Weights of a small transformer language model: MLP 512 GELU, 211M tokens.
Each number is 128 + 24 x the weight over the matrix's rms, rounded and kept within 0 to 255. Layers, rows and columns count from 0.

# layer 3 attention output (transposed), 128x128, rms 0.184, rows 59-63,122-127, columns 0-127
[[123 151 128 169 138 154 137 111 125 144 145 154 143 129 147 124 143 119 122 125 135 127 167 122 113 122  87 118 122 152 148 112 142 142  96 132 119 143  93 126 107 129 109 142 147 160 122 142  85 132 130 141 106 138 123 155 145 113 126 136 111 162  70 149 150  82 173 156 127 137 106 149 118 138 141 122 146 125 109  87 134 119 108 136 134 110 119 141 135 131 102  94 161 153 133 111 129 138 169 149 121 122 107  97 117  79 140 173 165 113 116 126 124 129 123 127 150 148 163 138 138  75 108 110  83 125 118  76]
 [112 127 107 121 154  99 121  74  98 110 152 130 134 119 145 115 106 132 145 136 161 171 130 138 148 126 100 121 132 122 162 116 121 171 137 115 138 122 149 157 122 112  95 103 142  92 132  69 148 151  98 143 148 140 152 136 110  97 116 126 126 128  85 143 174 112 103 133 122 151 150 129 129  86 136 141  93 111 123 161 154 124 147 141 145 155 146 130 149 119 148 119 141 130 127 151 120 112 156  95 115 131 144 151 139 106 133 122  77 125 145 141 128 152 137 124 155 156 104 116 188 119 111  82  96  80 115 112]
 [110 121 140 123 144 116 165  92 100 113 144 108  90 142 140 139 125 151 119 193 166 174 137 145 129 130  84 141 113 143 114 116 141 175 141 120 153 163 119 151 138 155 109  93 169 117 129 137 135 146 157 110 111  92  91 195 148 143 106 100 140 139 126 117 178 129 144 118 114 131 132 115 143 108 143 150 142 135 126 177 119  96 118 139 125 135 107  92 154 120 115 116 119 138 114 140 132 173 146 130  98 126 144 109 103 125 101  97 146 118 134  90 105 125 127 152 167 171 115 118  96  60 125  97 110 100 121  72]
 [157 127 137 133 144 126 133 166 109 151 113 150 149 141 111 122 118 128 125 152 136 102 176 124 115 178 148 110 113 102 133 154 197 134 139 109 109  91  92 156 153 163 114 100 124 105 144 139 147 130 179 154 127  93 129 118 111 144 119 169  74 173 147 110 121 136 126 126  98 129 105  99 124 101 132 171 137 123 138 162 158  99 126 105 149 159 151 136  95 116 138 118  85 141 156 136 151 152 120 118 129 115 130 105 138  86  81 135 122 104 142 172 147 140  95 124  80  95 113 121 121 155  96  66  59 175 104 113]
 [132 124 114 131 137  97 153 144 132 127 139 144 150  99 121 124 141 166 128 112 145 137 130 115 112 105 108 114 105 132 126  95 126 131 143 108 147 131 131 124 115 162 124 166 137 165 145 133 159 150  96 115  96 151 100 109 108 106 145 137 146  85 105 146 141 155  90 142 103 128 174  78 120  83 139 121 171 109  98 172 129 150 157 129 114 130 142 115 141 105 121 132 116 121 115 137 159 107 117 141 132 147 149 111 160 150 111 116 125 112 111 116 121 124 187  96 105  95 150 135 148 166  97 109 116 104 134 159]
 [ 85 156 115 164 146 130 118 145 113 101 110 158 124 137 135 133 103  92  92 114 132 117 113 101 101 117 125 115 127 140 126 136 101 110 106  99 146 127 165 106 145 150 112 142 146 134 127 113 117 113 172 106 146 151 115 121  87 168 131 105 140  91 107 115 112 109 152 106 149 135 133 146 143 145 161 104 136 106 110  95 106 168 152 146 145 160 105 125 128 111 137 178 112 146 136 125 108 167 145 110 142 138 149 135 138 125 108 138 135 143 159 160 126  72 167  94 124 124 115 130 138 137 101 138 126 131 151 165]
 [133 126 160 126 105  97  92 206 114 146 125  93 104 113 113 112 146 149 109 148 148 150 137 146 127 124 167 120  91  99  92 155 101 118 161 140 134 123 153 130 140 121 119 142 136 123  91 153 158 160 126 118 123 145 181 152 119 118 125 134 171 114 167 124 124 133 136  98 113 154 138 107 153 117 151 127 108 147 146 164 125 156 109  96  90 141  84 115  81 145 144 161 113  87  80 150 204 132 102 101 126 144 103 157 149 198 119  81 134 115 151 103  81  99  98 119  83  77 134 116  94 157  92 112 178 133 148 124]
 [139 135 164 134 111 140 109 145 126 118 115 115 147 159  99 136 132 149 157 106 138 132 120 155 144 123 142 162 118 137 130 139 151  84 144 120 103 110 136 126 142 123 192 139 137 119 139 166 114  83 152 147 130 107 122 141 186 122 122 148 111 104 173 118  88  76 135 115  82  86  94  99 132 121 112 114 184 119 124 124 115 153 145 119 132 117 106 138  81 175 157 167 105 110 102 147 172 132 148 167 159 126 107  66 125 135 132  98 165 107 124 111 134 146 148  95 108 114 133 132  98 138  72 117 126 158 120 127]
 [146 138 151 136 133 114 148 116 129 140  87 143 170 120  89 122 144 132 124  98 125  75 134 121 105 116 159  94 126 139 133 131 110 124 146 148 108 138 104 109 108 120 188 155 112 102 132 102 103 136 141 156 173 128 122 137 111  92 118 132 135 102  89  68  87 129 115 164 133 153  92 142 134  96 152 144 118 140 104  89 120 159 140 148 143 171 126 159 141 132 129  62 161 148 194 117 129 119 132  79 131 131 122 134 150 134 170 114 129 141 102 139 141 132 144 140 115 108 118 127 132 140 131 109 142  84 124 157]
 [143 120 113 141 117 126 159  93 127 123 161  95 140 135  91 137 150 141 126 148 120 151  92  94 146 114  86 124 125 147 112 108 124  97 106 155 134 128 125 103 138 157 119 131 114 114  79 120 120 135 106 119 140 130 111 149 125 132 122 106 153  90 127 173 140 131  85 117 148 141 137 182 115 111 149 151 163 111 132  93 147 176 138 156 136 121 120 127 103 130 125 138 154 128 117 103 105 111 139 137 139 124 149 148 111 164 172 117 157 104 142 113 130 110 171 144 136 169 110 127  94  92 135 136 179  80 129 103]
 [145 122 167 117 147 112  94 127 128 159 116 108 163 155 116 147 151 129 127 134 136 105 113 124 123 154 137 107 147  98 109 129 166 143 132 128 106 113 121 164  93  99 131 154  93 115 117 115 122 108 170 134 129 121 139 106  99 139 155 109 125 118 129 161 109 130 129  79 138 146  74 131 148 122 167 143  97 140 121 100 145 134 117 154 106 131 189 114 142 130 149 150  83 143 110 161  68 140 159  88  77 120  95 126 142 104 201 157 117 161 143 112  67 135 126 164 141 131 119 198 112 115 133 126 159 128 124 129]]
# layer 3 attention value, 64x128, rms 0.157, rows 59-63, columns 0-127
[[139 157 126 111 139 107 137 150 167 130 145 127 118 163 115 151 109 119 101 147 140  96 144 122 136 124  70 105 120  78 164 124 157 161 112 137 123  78 140 111 139  91 116 108 115 110 179 134 104 135 140  96 119 124 140 118 127 116 138 119 123 143 174  88 149  93 131 119 145 162 123 152 131 153  89 150 141 136 142 123 103 150 125 172 156 171 132 157  94 132 145 159 106 108  89 129 120 178 109 148 151 144  69 161 119 111 102 139  96 122 118 122 113 159 104 144 135 133 107 158 115 138 145 125 125 140 104 108]
 [168 109 105 114 137 141 138 146  80 145 145 159 123 119 120 142 141 157 119 115  83 144 110 159 117 135 100 131 144 144 123  61 127 149 173 119 168 131 139 124 122 110 100 120 106 132 142 145 120 112 138 163 124 132 101 129 158 127 121 142 126 158 147 138 117 113 105 136 141 143 107 112 144 126  88 142 133 104 123 101 138 121  94 147 127 148 122 117 109 134 151 149  59 146  88 117 143 109 130 137 129 136 109  93 131 111  81 147 140 109 110 147  97 204 105 127  92 149 134 144 119 133 151 118 129 115 129 137]
 [143  90 109 125 138 108 102 102 155 170 136 165 131 152 126 117 170 148 134 114 100  72 131 131 178 158 147 122 128 145 113 139  98 149 150 151  95 151 135 147 173 107 140 115  54 157 140 146 128  90  95 153  90 132 144 148  78 116 131 104 120 110 117 135 138 125 109 105 125 126 114 113 136 167 148 116 138 140 110 106 112 137 148 143 114 113 161 150  87 108 122 157 125 144 169 128 125 126  66 140 119 106 137 102 140 128 108 148 163 127 123 129 126 203 116 142 164 126 100  93 115 130  98 114 113  98 122  84]
 [119 147 138 118 166 139 120 141 101 138 115 183 143 139 125 104 109 121 182 140 136 117 144 131 119 182  89  75 125 118 133 112 123 129 158 142 141 137  86 135 164 132 127 144 126 125 128 120 147  87  92 139  89 144  68 149  74 138 100 139 133 116 107 120 109 172  83  88 148 139 108 111 162  81 140 167 167 180 154 144  93 136 119 145 131 128 136  89 103 146 143 104 130 119 108 125 124 127 134 139 135 138 119 152 120 144 135 102 112 120 120 144 125 135 115 130  86 103 130 124 128 116  97 169  97  95 118 135]
 [128 126 133 139 112 118 129 109 181 147 116  78 138 156 110 153 160 113 152  99 105 151 133 104 141 142 138  84 110 112 117 133 103 137 188 125 136 170 112 165 134  91 138 107 159 116 118 154 138 124 108 134  99  95 115 167 132 123 147 124 155 139  98 165 130 161 138 110 108 138 151 147 107 110  99 114 136 157 150 115 130  80 102 156 112 110 108 112 122 112 138 106 128 130 125 165 139 110 143 111 134 113 104 152 137 111 122 170 126 133 144 122 102 138 102 159 170 116 170 160 129 103 139 163  88 112 140 114]]
# layer 3 MLP up, 512x128, rms 0.207, rows 0-18, columns 0-127
[[131 186 122 144 145 128  86 118 129 136 123 150 170 155 126 139 100  93 111 114 123 143 140 137  62 139 113 105 132 136 154 126 124 131 110 104 174 124  64 134 124 163 106 135 131 126 136  99 108 125 114 166 114 126  84 126 115 163 133 156 113 137 125 105 149 151 154 102 157  88  86 116 114 121 101  89 108 128 130  83 111 102 110 124 183 148  84 110 135  98 113 141 163 137 139 115 142 130  90 161 150 165 109 175  98  78 143 138 106 129 123 126 126 108 176 160 164 119  96 143 177  95 145 115 132  91 131 106]
 [111 118  87  80 118 134 130 113 144  99 140 120 142 154 132 126 140 133 153 172 105 160  98 182 110 129 132 113 127 138 118  83 136 155 164 127 154 115  98 134 122  96 138 120 131 181 141 112 138 133  92 144 141 111 144 154 132 159 127 133 149 147 145 114 148 107 124 103 136  99 130 125 133 107 118  96 106 150 113 129 105 153 172 110 108 143 141 137 186 135 128 142 172 142 110 118 134 137 129 131 158  86 138 180 101 126 134 158  99 106 134 150 144  90  85 145 173 119  93 149 127 151  91 114 127 132 159 134]
 [101 118 104 124 110 146  99 108 161 126 143 157  80 151 116 142 126 120 157 145 107 146 108 181 140 102  81  87 164 119 139 108 166 106 133 118 136  64 125 111 173 150 125  93 136 134 180 131  95 160 145 126 102  89 134 102 143 139 110 119 127  90 126 136 110 138 166 131 103 134 135 140 127 148 104 104 129 161 114 112 157 124 105 146 122  99 120 121 147 131 115  91  99 103 150  83  93 144 107 124 139 113 112 106 130 144  90 128 123 140 122  99 189 132 150 172 136 146 140 146 105 140 143  95 168 125 133 136]
 [137  93 128 126 133 119 103 158 163 132 123 128 107 109 126 146 109 132 151 123 161 151  97 106 111 143 133 131 157 119 150 154  97 125 151 130 157 133 151 103 102 128 128 106 136 111 135 141 158 128 129 117 130 130 123 119 124 105 103 105 171 151 130 101 141 114 134 134 126 143 141 141 137 126  83 124 145 144 139 140 157 123 126 125  95 147 104 163 118 120 147 116 124 155 124 104 119 145 121  94 121  98 127 177 109 127 129 129 127 114 133  99 134 127 116 167 122 165 143 130 152 142 172 100 143 125 109 109]
 [100 118 130 134 122 141  88 120 124 165 158 110  81 168  99 180 152 126 135 149 127 122 120 138 115  87 125  83 121 120  94 139 131 151 146 176 133 131 122 137 113 168  89 172  97 109 150 130 113 127 108 120 135 101  88 131 107  78 160 128 158 136 115 139 102 110 174 139  76 115 140 114 139  89 109 125 178 137 116 143 154 146 138 114 107 148 153 166 134  98 109 113 113 120 125 153 125 149 130  72 119 119 111 106 123 148 142  61  91 104 179 119 139 153 154 161 127 115 107 123 113 112 133 109 127 102 135 111]
 [122 122 137 136  75 137 144 144 132 178 110 121 119 168 148 148 122 113 152 164 115 116 151 132 111 114 147  98 190 146 101 141 162 123 129 113 161  99  89 118 136 149 122 162 143 125 135 105 143 149 135  89 101 108  98  99 115 117 130 129 101 131 127 125 111 130  88 132 123 147 130 114 124 143  92  88 151 139  91 134 112 113 164  97 129 155 108 118 132 162  84 103 123  94 132 141 119 138 121 187 150 134 111 111 198 107  99 135 121 118  81 114 156 147 114 175 148 121 142 126 118 106 149 146 123 123 109 120]
 [123 158 146 138  76 153 151 132 150 147 153 154  81 123 104 112 117  92 136 138 150 129 124 161  99 112 118 102 135 126 130 115 115 122 111 132 103 120 144 110 175 140 144 136 150 117 107 126  91 117 119 127 127 137 150 136 212 122  75 159 118 111 132 109 115 132 161 157 147  93  78 107 123 129 132 126 106 124 163 113 154  83 108 125 174 122 101 101 102  94 157 156 123 111 136 142 132 180 105 174 104 150 129 153  95  88 113 107 167  57 165 106 121 146 167 139 111 204 157 131 174 141 163  75 108  84 166 100]
 [121 159 155 172  96 157 120 155 143 122 152 122 126 142 126 166 127 108 109 139 140 149 121 119  90 141 106 164  82 143 102 156 100 109 134 123 151 161 102  96 160 132  82 139  96 134 119 191 143  96  90 114 154 145 102  96 115 172 107 118 125  97 166 109 109  79 154 137  88 106 150  96 140  94 148 132 154 112 139 149 129 119 124 120 124  86 111 100 142 131 110 173 187 142 113 115 116 134 152 111 100 132 106 142  85 143 194 115 153 133 124 101  77 114 140 148 120 161 112 161 121  97 128 100  67 140 149 145]
 [ 92 139 130 132 115 136 101 114 166 142 158 126 112 163 141 154 124 117 101 156 120 140 139 153 125 144 144 149 107 135 108 154 101 158 133 142 125 131 103 103 161 129  93  70 142 137 101 142 107 135 109 138 106 117 128 124 127 157 120 138 159 121 121  98 108 144 130  92 144 126 111 105 118 128 112 147  86 153 152 150 163 141 149 117 129  88  81 136 151 140  99 103  75 113 139 156 119 135 144 117 151  67 119 126  95  86 134 114 155 116  77 130 117 138 109 120 132 133 175 170 152 119 116 165 132 145 155 118]
 [161  90  73 117 109 133 126 139 110  75 160  93  71  99 121 110 133 155 129 141 142 175  96 137 112 174 105 127 147 109 124 123 153  92 141 179 143 139  79 107  95 112 134 107 106 136  78 116 145 106 140 131 178 126 139 131  91 170 153 126 134 156 112 135 109 109 118 120 124 188 143 113 113 161 111 119 137 125 131 175 100 120 128 118 110 121 141 159 146 160  98 118 140 126 110 155 155 143 140 101 126 144 100 158 134 126 132 122 113 125  87 131 117 105 112 136 146 119 104 109  66 148 111 125 144 142 139 149]
 [135 155 175 149  82 153 153 143 150  80 145 106 134 112 127 104 199  77 120 173 118 128 103  90 104  83 106 106 153  99 119  87 126 121 168 146 120 124 119 155 137 129 102 119  95 132 117  85 110 142 113 163 106 129 145 123 115 156 123 117 128 151 119 141 132 138 132 133 144 129 151 105 133  77 116  82  88 120  84 144 102 107 125  96 124 140 123 106 156 129 115 155 137  95 112 122 104 109 122 144  87 121 126 114 127 105 140 123  93 156 156 170  77 126 114 132 131 112 151 111 167 125 123 101 179 138 145 116]
 [114 155  83 118 121 125 149 161 132 139 156 137 102 101  78 126 120  65 106 130 132 155 152 125 114 123 122 163 170 122 117 118 126 158 143 118 152  94 109 148  89 113 109  87 141  92 109 162 112 145 127 141 134 133 103 184 113 106 108 123 126  83 116 141 118 116 174 126 108 118 124 117 120  96  90  96 140 135 109 113 113 137 101 148 126 102 151 156 135 132 112 150 127 148 120 106 139 128 112 134  72 113 106 141 152 117 112 136 115 115 163 147 191 115  96 137 155 133 180 112 118 156  98 111 128 117 116 128]
 [127 150 180 152 134 135 131 147 130 115 153 157 103 139 116  99 149  85 123 116  97 149 124 116 109 106 118 142 135 147  88 141 150 141 128 145 159 157 115 151 148 106  93 121 134 131 106 168 152 145 149 105 145 147  91 106 139 106 112 111 165  82 170 121 123  93 160 162  97 172  78 110 131 146 125 132 196  86 168 129 149  99 188 128 114 136 100 104 145 112 114 132 160 133 115 108  95 108  94  93 116 149  70 156 105 105 137  92 139 120 149 126 132 133 142 189  99 155 134 122 152 142 127  86 113 123 143 144]
 [117 137 105  89  87  94 143 134 109 114 133  88 127 140 122 116  72 102 131 128 145 135 144 145 110 106 117 139 115  93 155 121 128 138 130 125 142 118 154 133 107 120 133 151 133 112  80 161 142 124 127 128 117 162 138 117 138 119 150 132 124 140 117 140 140 115 111 126 128 175 180 127 183 131 132  96  88 136 139 143 120 113 192 147 111 162 130 143 163 163 152 125 140 122 103 121 103 133 172 133 114 133 131 135 123 161 121 125 154 140 125 118 132  96 144 100  89 131 145 104 136  99 160 102 125 127 159 123]
 [118  75 126 122 109 132  87 103  96  98 149 108 180 125 147  97 130 144 102 151 110 141 125 127 153 167 160 111 144 123 163  94 133  90 107 152 132 119 101  81 100  69 127 113 130 135 157 117 168 162  58 109 140 114 161 112 183 123 131  96 127 120 145 159 125 129 158 123 149 107 139 172 119 112 112 120 118  96 129 121 106 174  99 132 139 146 111  79 126 127 109 155 136 149 148 123 101 113 135 159 106  90 100 163 137  96 117 157 164 116 127 111 189 110 148 105 130 114 107 137 129 124 100 129 140 141 146 165]
 [184  86 100  98 133 115 136 109 162 146 155 138 146 113 150 138  82 139 139 167 114 150  99 144 113 186 162 135  92 159  97 104 124 116 116 109 128 111 140 141 160 167 162 129 141 119 152  99 119  56 134 125  75  99 105 108 201 171  81 112 133 119 118 100 118  79 135 118 106 127 143 151  94 112 155 131 142 159 117 112 162 131 101  87 107 147 129 148 165 138 106 154 146 112 116 132 160 149 139 137 122 177 126 152 114  98 138 142 199 116  92  92 107  85 165 150 108 139 125 160 117 133 124 100 123  71  90 122]
 [133 117 104 125 114 118 141 130 154 132 119 141 149 123 125 121 116  82  95 135 147 131  90 113 112 114 125  70 126 116 117 114  85 106 162 146 134 160 131 144 122 149 150 113 149 133 193 171 125 152 136 142 107 111  89 107 158  99 156 102 119  98 108 129 108  71 134 158 127 112 117 128  96 148 118 151 121 102 120 108 104 130 130 131 109 136  64 154  91 138 144 171 107 122 151 114 105 142 159 138 106 150  94 187 155  93 131 110 137 115 168 126  79  77 114 148 126 135  84 118 131 113 145 150 185 158 163 156]
 [125 112 118 162 149 102 108 164 153 117 123 105 128 131 122 117 108 129 107 157 135 101 114  99 161 140 135 141 137 125 111 118 132  88 100 142 119 124 183 106 136 142 133 105 105 149 127 116 154  46 105 116 132 142 133 118 146 134 152 137 172 124 115 195  73 164  62 143 132 153 166 131 165 169 191 147 105 156 139 138 158 191 117 106 128 107  98  89 115 130 135 180 102 123  78 124 134 135 127 153 107 128 157 145  98 144 159 124 159 127  74 159 122 152 117 154 141 156  84 135 118 120 145 128 167 137 159 122]
 [ 85 135 130 149 140 114 115 167 176  86 104 126 144 148 128 141 155 140  99 122  93 119 118 124  88 136 148  99 150 130 126 186 154 133 122 105 148 141 113 172  94 123  82  84  84 164 113 146 159 137 129 134 106 109  98 117 126 159 158 101 143 120  83 109 117 133 134 160 110 151 157 107 117  99 151 132 107  83 105 153 107 140 188 137 125 130 106 147 134 170 131 116 104 118 139 170 119 149 155 104 103 137  86  76 132 148 163 116 127 160 144 130  99 132 140 149 105 113 116 207 122 136 167 135 107 126 192 136]]
# layer 3 MLP down (transposed), 512x128, rms 0.163, rows 0-18, columns 0-127
[[121 113 143 131 132 135 133 171 120 141 144 124 115 133  88 153 131 140  99 164 159 151  77 136 115 167  93 137 113  91 121 156 150  74 114  80  89  90 148 166 181 138 118 102 155 130 118 140 146 154 168  84 135 188 124 101  93 152 152 116 111 140 138 146 109 136  79  62 118 128 173 131 184 133 142 133 141 103 149 148 128 107 149  86 136 136 147 160 119 138 139 108 111  89  97  98 118 116 122  97 147 132 146 148 130 116 148  71 139 121 127 130 103 121 116 114 118 131 148 121 116 155 140 140 112 175 106 186]
 [166 128 128  97  97  60 125 142 123 102 102 157 133 150 128 101 111 151 172 129 156 116  96 123 159 153 105 101 136  94 104  37 139 112  82  71 157 135 141 140 128 149 140  86 128 140 139 128 155 132 117 130 140 115 108 135 132 117 154 129 126 148 133 118 104 105  74 122  83  84 120 154 139 114 151 139 117  73 110 134 122  99 143 119 130  81 135  57 132 142 145 138 161 118 116 146 119 137 124  99 186 110 111 123 114 140 111 112 105 153 138 117 122  96 118 128 153  85 106 126 148  93 126 140 123 130 113 132]
 [135 115 151 109 142 113 125 147 105 138 129  97 143 123 138 137 123 117 116 117 172 111 171 108 124 165 135 148 117 129 139 139  90 124 126 118 116 162 125 136  69  86 132 156 104 124 102 118 173 103  89 144 177 154 121 144 112 126 132 132 135 160 108 113 112 118 141 109 131 109 124  97 112 124 143 103 114 125 154 129  94 135 153  98 118 146 107 109 126 142 156 125 140 123  99 144 140 104 141 104 109 143 155 121 106 148 133 161 118 117 122 131 109 134 107 123 130 140 131 119 113 112 107 148 108 128 110 112]
 [170 106 104 162 128 126 150 150 127 128 151 138 114  45  93  89 108 109 154 150 135 131 140  94 126 124 101 110 145 172 141 114 118 104 141  90 140 180 116 150 160 139 129 160 125 117 109 130 158 114 178 143 140 108  84 124 110 107 160 108 172 135 159 158 154 135 133 123  85 149 149 112 132 113 120 130 159 128 144 152 123 145  98 163 129 116 110 158 123 149 127 135 156 141 132 163  74 122 160 115 138 106 120 161 149 148 198 142 154 111 134 149 133 143 126 173 143 142 105 130 131 106 151 109 110 167 133  86]
 [153 128 106 104 117  97 150 134 119 117 114 139 164 131  85 104 135 122 118  98 139 146 115 141 106 148 129 136 142 141 148 132 142 133  92 106 137 131 136 127  98  98 176  81 126 112 106  90 121 142 129 119 134 157 156 135 158 154 101 142  82 101 115 112 135 130  77 116 180 146 124 111 122 145 130 121  95 135 135 103 125 117  97 118 160 162  99  62  71 158 134 133 134 165 152 136 132 127 102 171 135 143 117 146 111 127  94 192 160 128  99 125 107  98  91 107 117 166 141  93 129 145 142 141 114 152 130 130]
 [129  96 125 125 156  90 124 135 161 121 159 118 137 111 142 128 137 153 140 149 137 129 133  85 155 126 140 125 103 119 122  96 117 155 142 153  95 136 176 136 103 102 104 109 105 177 138 136  86 138 137 156 151 135 131 141 139 149 155 133 104 163 121 122 126 137 132 136 139 118 104 130 122 107 177 107  69 139 135 104 143 117 107 175 156 102 129 116 118 102 133 154 144 157 125 129 117 140 111  87 107 134 161  99  90 155 143 154 116 121 121 121 115 139 128  80 113 111 155 125 130 143 105 151 119 102 138 124]
 [130 104 165 149 115 143  98 131 149 176 160 125 104 108 207 101 125 150 139 123 112 136 238 167 164 106 121 112  72  68 135 125 165 151 165 102 124 180 107 138 166 156 108 149 121 126 128 100 149  85  63  90 149  58 107 143 160 135 145 112  98 115 187 139  78 118 152 157 110  72  94 145 128 157 115 166 139 106 156 148 138 142 142 121 127 108 123 167 107 117 155  97  97 100 101 146 137 130 152 120  94 111 104  88  89 147 138  96 118 103 133 138 113 151 164 126  98 105 133 151 123 139 102 118  85 140 128  98]
 [149 132 129 120 118 153 164  88  92 140 104 119 101 147 155 126 108 155 118 130 121 165  89 125 127 102 142 146 183 148 173 140  97 152 129  88 157 141 120 143 105 120 130 139 144 120 122 151 104 154 129  96 152 105 148 117 153 126 121 107  81 137 110 105 132 132 129 131 131 147 150 120 117 108 132 108 147 136  84  85  97 117 142 116 119 126 159 108 104  98 162 114 103 177 143 107 175 141 118 147 145 142 152 119 142 106  94 136  98  95 103 132 150 127 113 142 111 113 111 121 100 118 145 112 153 177  89 130]
 [122 104 172 130 166 159 113 133 132 113 108 147 161 115 116 149 141 125 124 142 162 134 118 130 118 165 163 141 159 155 123 155 141  80  93 125 155 110 145 131 122 131 125 180 113 151 165 166 102 111 134 144 137 143 103  94 142  97 134 161 112  81 134 179 102 130 142  82 150 110 101 161 156 118 147 124 140  88 133 123 102 142 154  86 125 178 134 106 126 119 166 133 171 155 129 117 111 158 132 126 109 103 162 140 134 123 128 115 111 124 123 144 146 126 140 126 142  61 112 107 166  96 116 149 181 128  96 106]
 [ 80 130 159 155 104 112 122 120 154 108 120  72  99 104 172 140 151 129 153 144 122 116 158 119 135  99 116 124 111 142 102 159 131  85 116 132 115 102 128 157 132 141 134 132 132 118 141 134 117 161 135 131 134 110  98 104 149 121 119 139 103 132 126 124 141 144 119 126  91 145 109 127 120 120 183 119 125 114 127 135 134 119 126 110 136 104 141 130  70 111 138 109 130 115 120 106 137 107 142 135 133 126 189 129 122 133  95 116 150 134 157 116 110 172 142 113 143  95 146 130 173 151 140 117 137 130 139  96]
 [ 82  50  99 140 179 110 111 104  80 171  91 166 102 109 145 134  90 181 112 111 108 148 129 152 128 153 156 148 103 154 101 150 123 136  98 108 115 104 140 118  98 149 125 129 165 133 120 133 108 127 130 102 145  89  95 124 144 118 136 113 146 124 124 101  97 143 155 126 137 126 118 144 150 155 101 145 159 130 163  87 178 153 159 133 139 106 112 103 101 115 143 141 152 123 144 145 119 128 133 144  83 113  93 140 143 135 108 132 170 132  84  89 148 137 108 129 152 143 141 125  91 129 131 122  82  92 118 134]
 [107  95 139 106 136 146 127 117 107 128 103 104 136 103 132 170 125 161 139 156 131  81  90 172 107 112 104 114  98 100 111 141 115 115 124 129  78 143 143 110 153 110 129 157 149 164 113 119 122 120 154 119 111 130 151  91 138 178 156 132 117 118 121 118 115 163  93 132 146  99  96 139 134 139 156 171 175 124 159 166 136 145 188  81 117 147 110 112 111 129 150 107 117 130 157 155 107 121 156 100 146 120 131  99 113 109 155 105 129 140 106 121  75 122 138 120 150  97  95 137 145 111 135 151 105 113 126 131]
 [112 105 133 128 121 117 129 101 131 134 103 112 113 137 127 167 105 140 173 172 137 161 106 142 157 133 137 112 108 117 138  99  92 124 150 102  67 134 152 115  81 151 133  63 126 121 140  97 125 116  91 115 144 112 137 156 116  97 173 115  90 153 158 118 104 110 151 111 152 105 154 161 123 110 125 106 123 182 111 119 103 173 110 103 121 110 137 164  88 112 154 123  96 123 134 125 185 109 138 151 119 155 169 126 141 119 156 105 161 110 114 142 119 107 145 124 127 174 155 116  94 151 111 135 113  98 102  99]
 [165 111 134  85 139 134 131 114 108 122 135 126 108 128 141 197 128 134 136 109 116 161 126  90 127 145 117 113 174 119 121 164 128 107 131 109  91 135 139  79  92 141 166 141 113 162 123 138 103 128 142 109 143 133 124 108 137 127 127 129 112  96 135 107 151 122  92 132 117 116 105 130 155 110 130  95 147 136 103 151 138 149 127 169 130  80 102  98 129 102 114 140 153 150 151 131 149 124 136 129 142 135 130 130 144 160 117 113 128 179 106 160 140 110 143 131 125 126 130 107 135 111 128 129 150  95 133 114]
 [124 172 154  96 128  76  99 114 147 143  97 118 131  90 173 113 156 149 159 139 119 135 116 122 165 117 139 105 121 135 120 108 162 121 120 125 133 155 170 119 119  79 135 105  85 145 133 105  88 167 107 149  88 108  93 137 132 132  94 141 112 100 142 114 109  95 152 170 169 149  93 132 121 121 133 103 129 103 124 105 162 147 112 113 128 139 126  66 134 146  97 123  75 131 125 102 143 115 120 103 119 126 138 120 147 126  80 115 124 113 114 113 150 122 136  98 148 147 162 127 136  95 107 115 114 116 132  82]
 [157 137  97 134  88  86 154 117 100  98 121 109 115 143 194 128  66 133 136 139 131 181 158 136 150 124 145 138 130 143  92 137 116 183 173 108  73 166  71 118 154 174 138 161 155 113  92  96 140  94  93  89 155 108 130 141 104 123 100 140 162 130 128 121 159 143 126  94  41 157 144 101 143 107 131 124 170 129 142 124  79 125 148 145 114 114 132 134 140  84 140  75  90  94 130 127 144 132 140 107 108 116 137  91 125 162 109 155 152 151 111 160 163 174 116 165 101  99 134 120 158 131 128 110 121 149 131 139]
 [152  96 143 125 163 120 101 107 124 146 107 127 141 152 153 151  93 173 131  94 134 126  91 117 133 133 144 180 137 139 134 100 179 142 129 130 122 141 113 108 134 164 100 110 105 105 119  73 124  92 137 140 140 153 140 140 147 151 125 120 133 119 135 125 114 150 142 120 104 140 158  96 109 133 145  75 170 131 120 125 164  98 120 120 141 145 160 105 157 116 137  86 127 111 113 134 134 118  88 115 134 110 115 107 102 144 134 127 163 129 146 102 161 155 155 127 111 126 140 115 159 157 121 105  96 132  91  86]
 [125 139 137 117 111 147 163 117 135 127 133 140 120 160 154 144 171 129 142 103 153 148 119 152 104 118 128 116 124 128 155 158 128 155 156 142 112 138  84 139 142 113 116 163 155 108 126 145 112 204 122 166 140 155 111 132 144 137  95 119 105 125 161  59 167 120 182 111 139 117  96 135  80 115 121 122 154 132 124 143 103  95 159 137 135 145 161 157 159 144 128  92 147 143 161 147 108 137 131  87 158 157  81 107 176 130 115 163 127 133 203 113 139 100 139 117 133 104 161 139 142 139 122 111 120 118 105 136]
 [144 138 135 104 139 141 175 159 137  70 137 109 118 131 100  89 138 119 123 148 121 107 114 120 134 165 154 126 101 111 163 109 201 138 115 141 125 158  93 156  89 131 135 119 144  98 154 121 126  89 110 157 153  83 149 141 153 153 152 130  79 111 154 131 128  81 123 157 159 126 108 138 114 147 117 173 133 154 132 172 141 104 117 126 178 132 132 129 127 139  83 113 105 132 123  76 166 115 104 149 111 145 156 175 127 111 130 108 150  64 152 140 147 106 130 141 151 156 162  91 123 137 150 114 119 110 127 150]]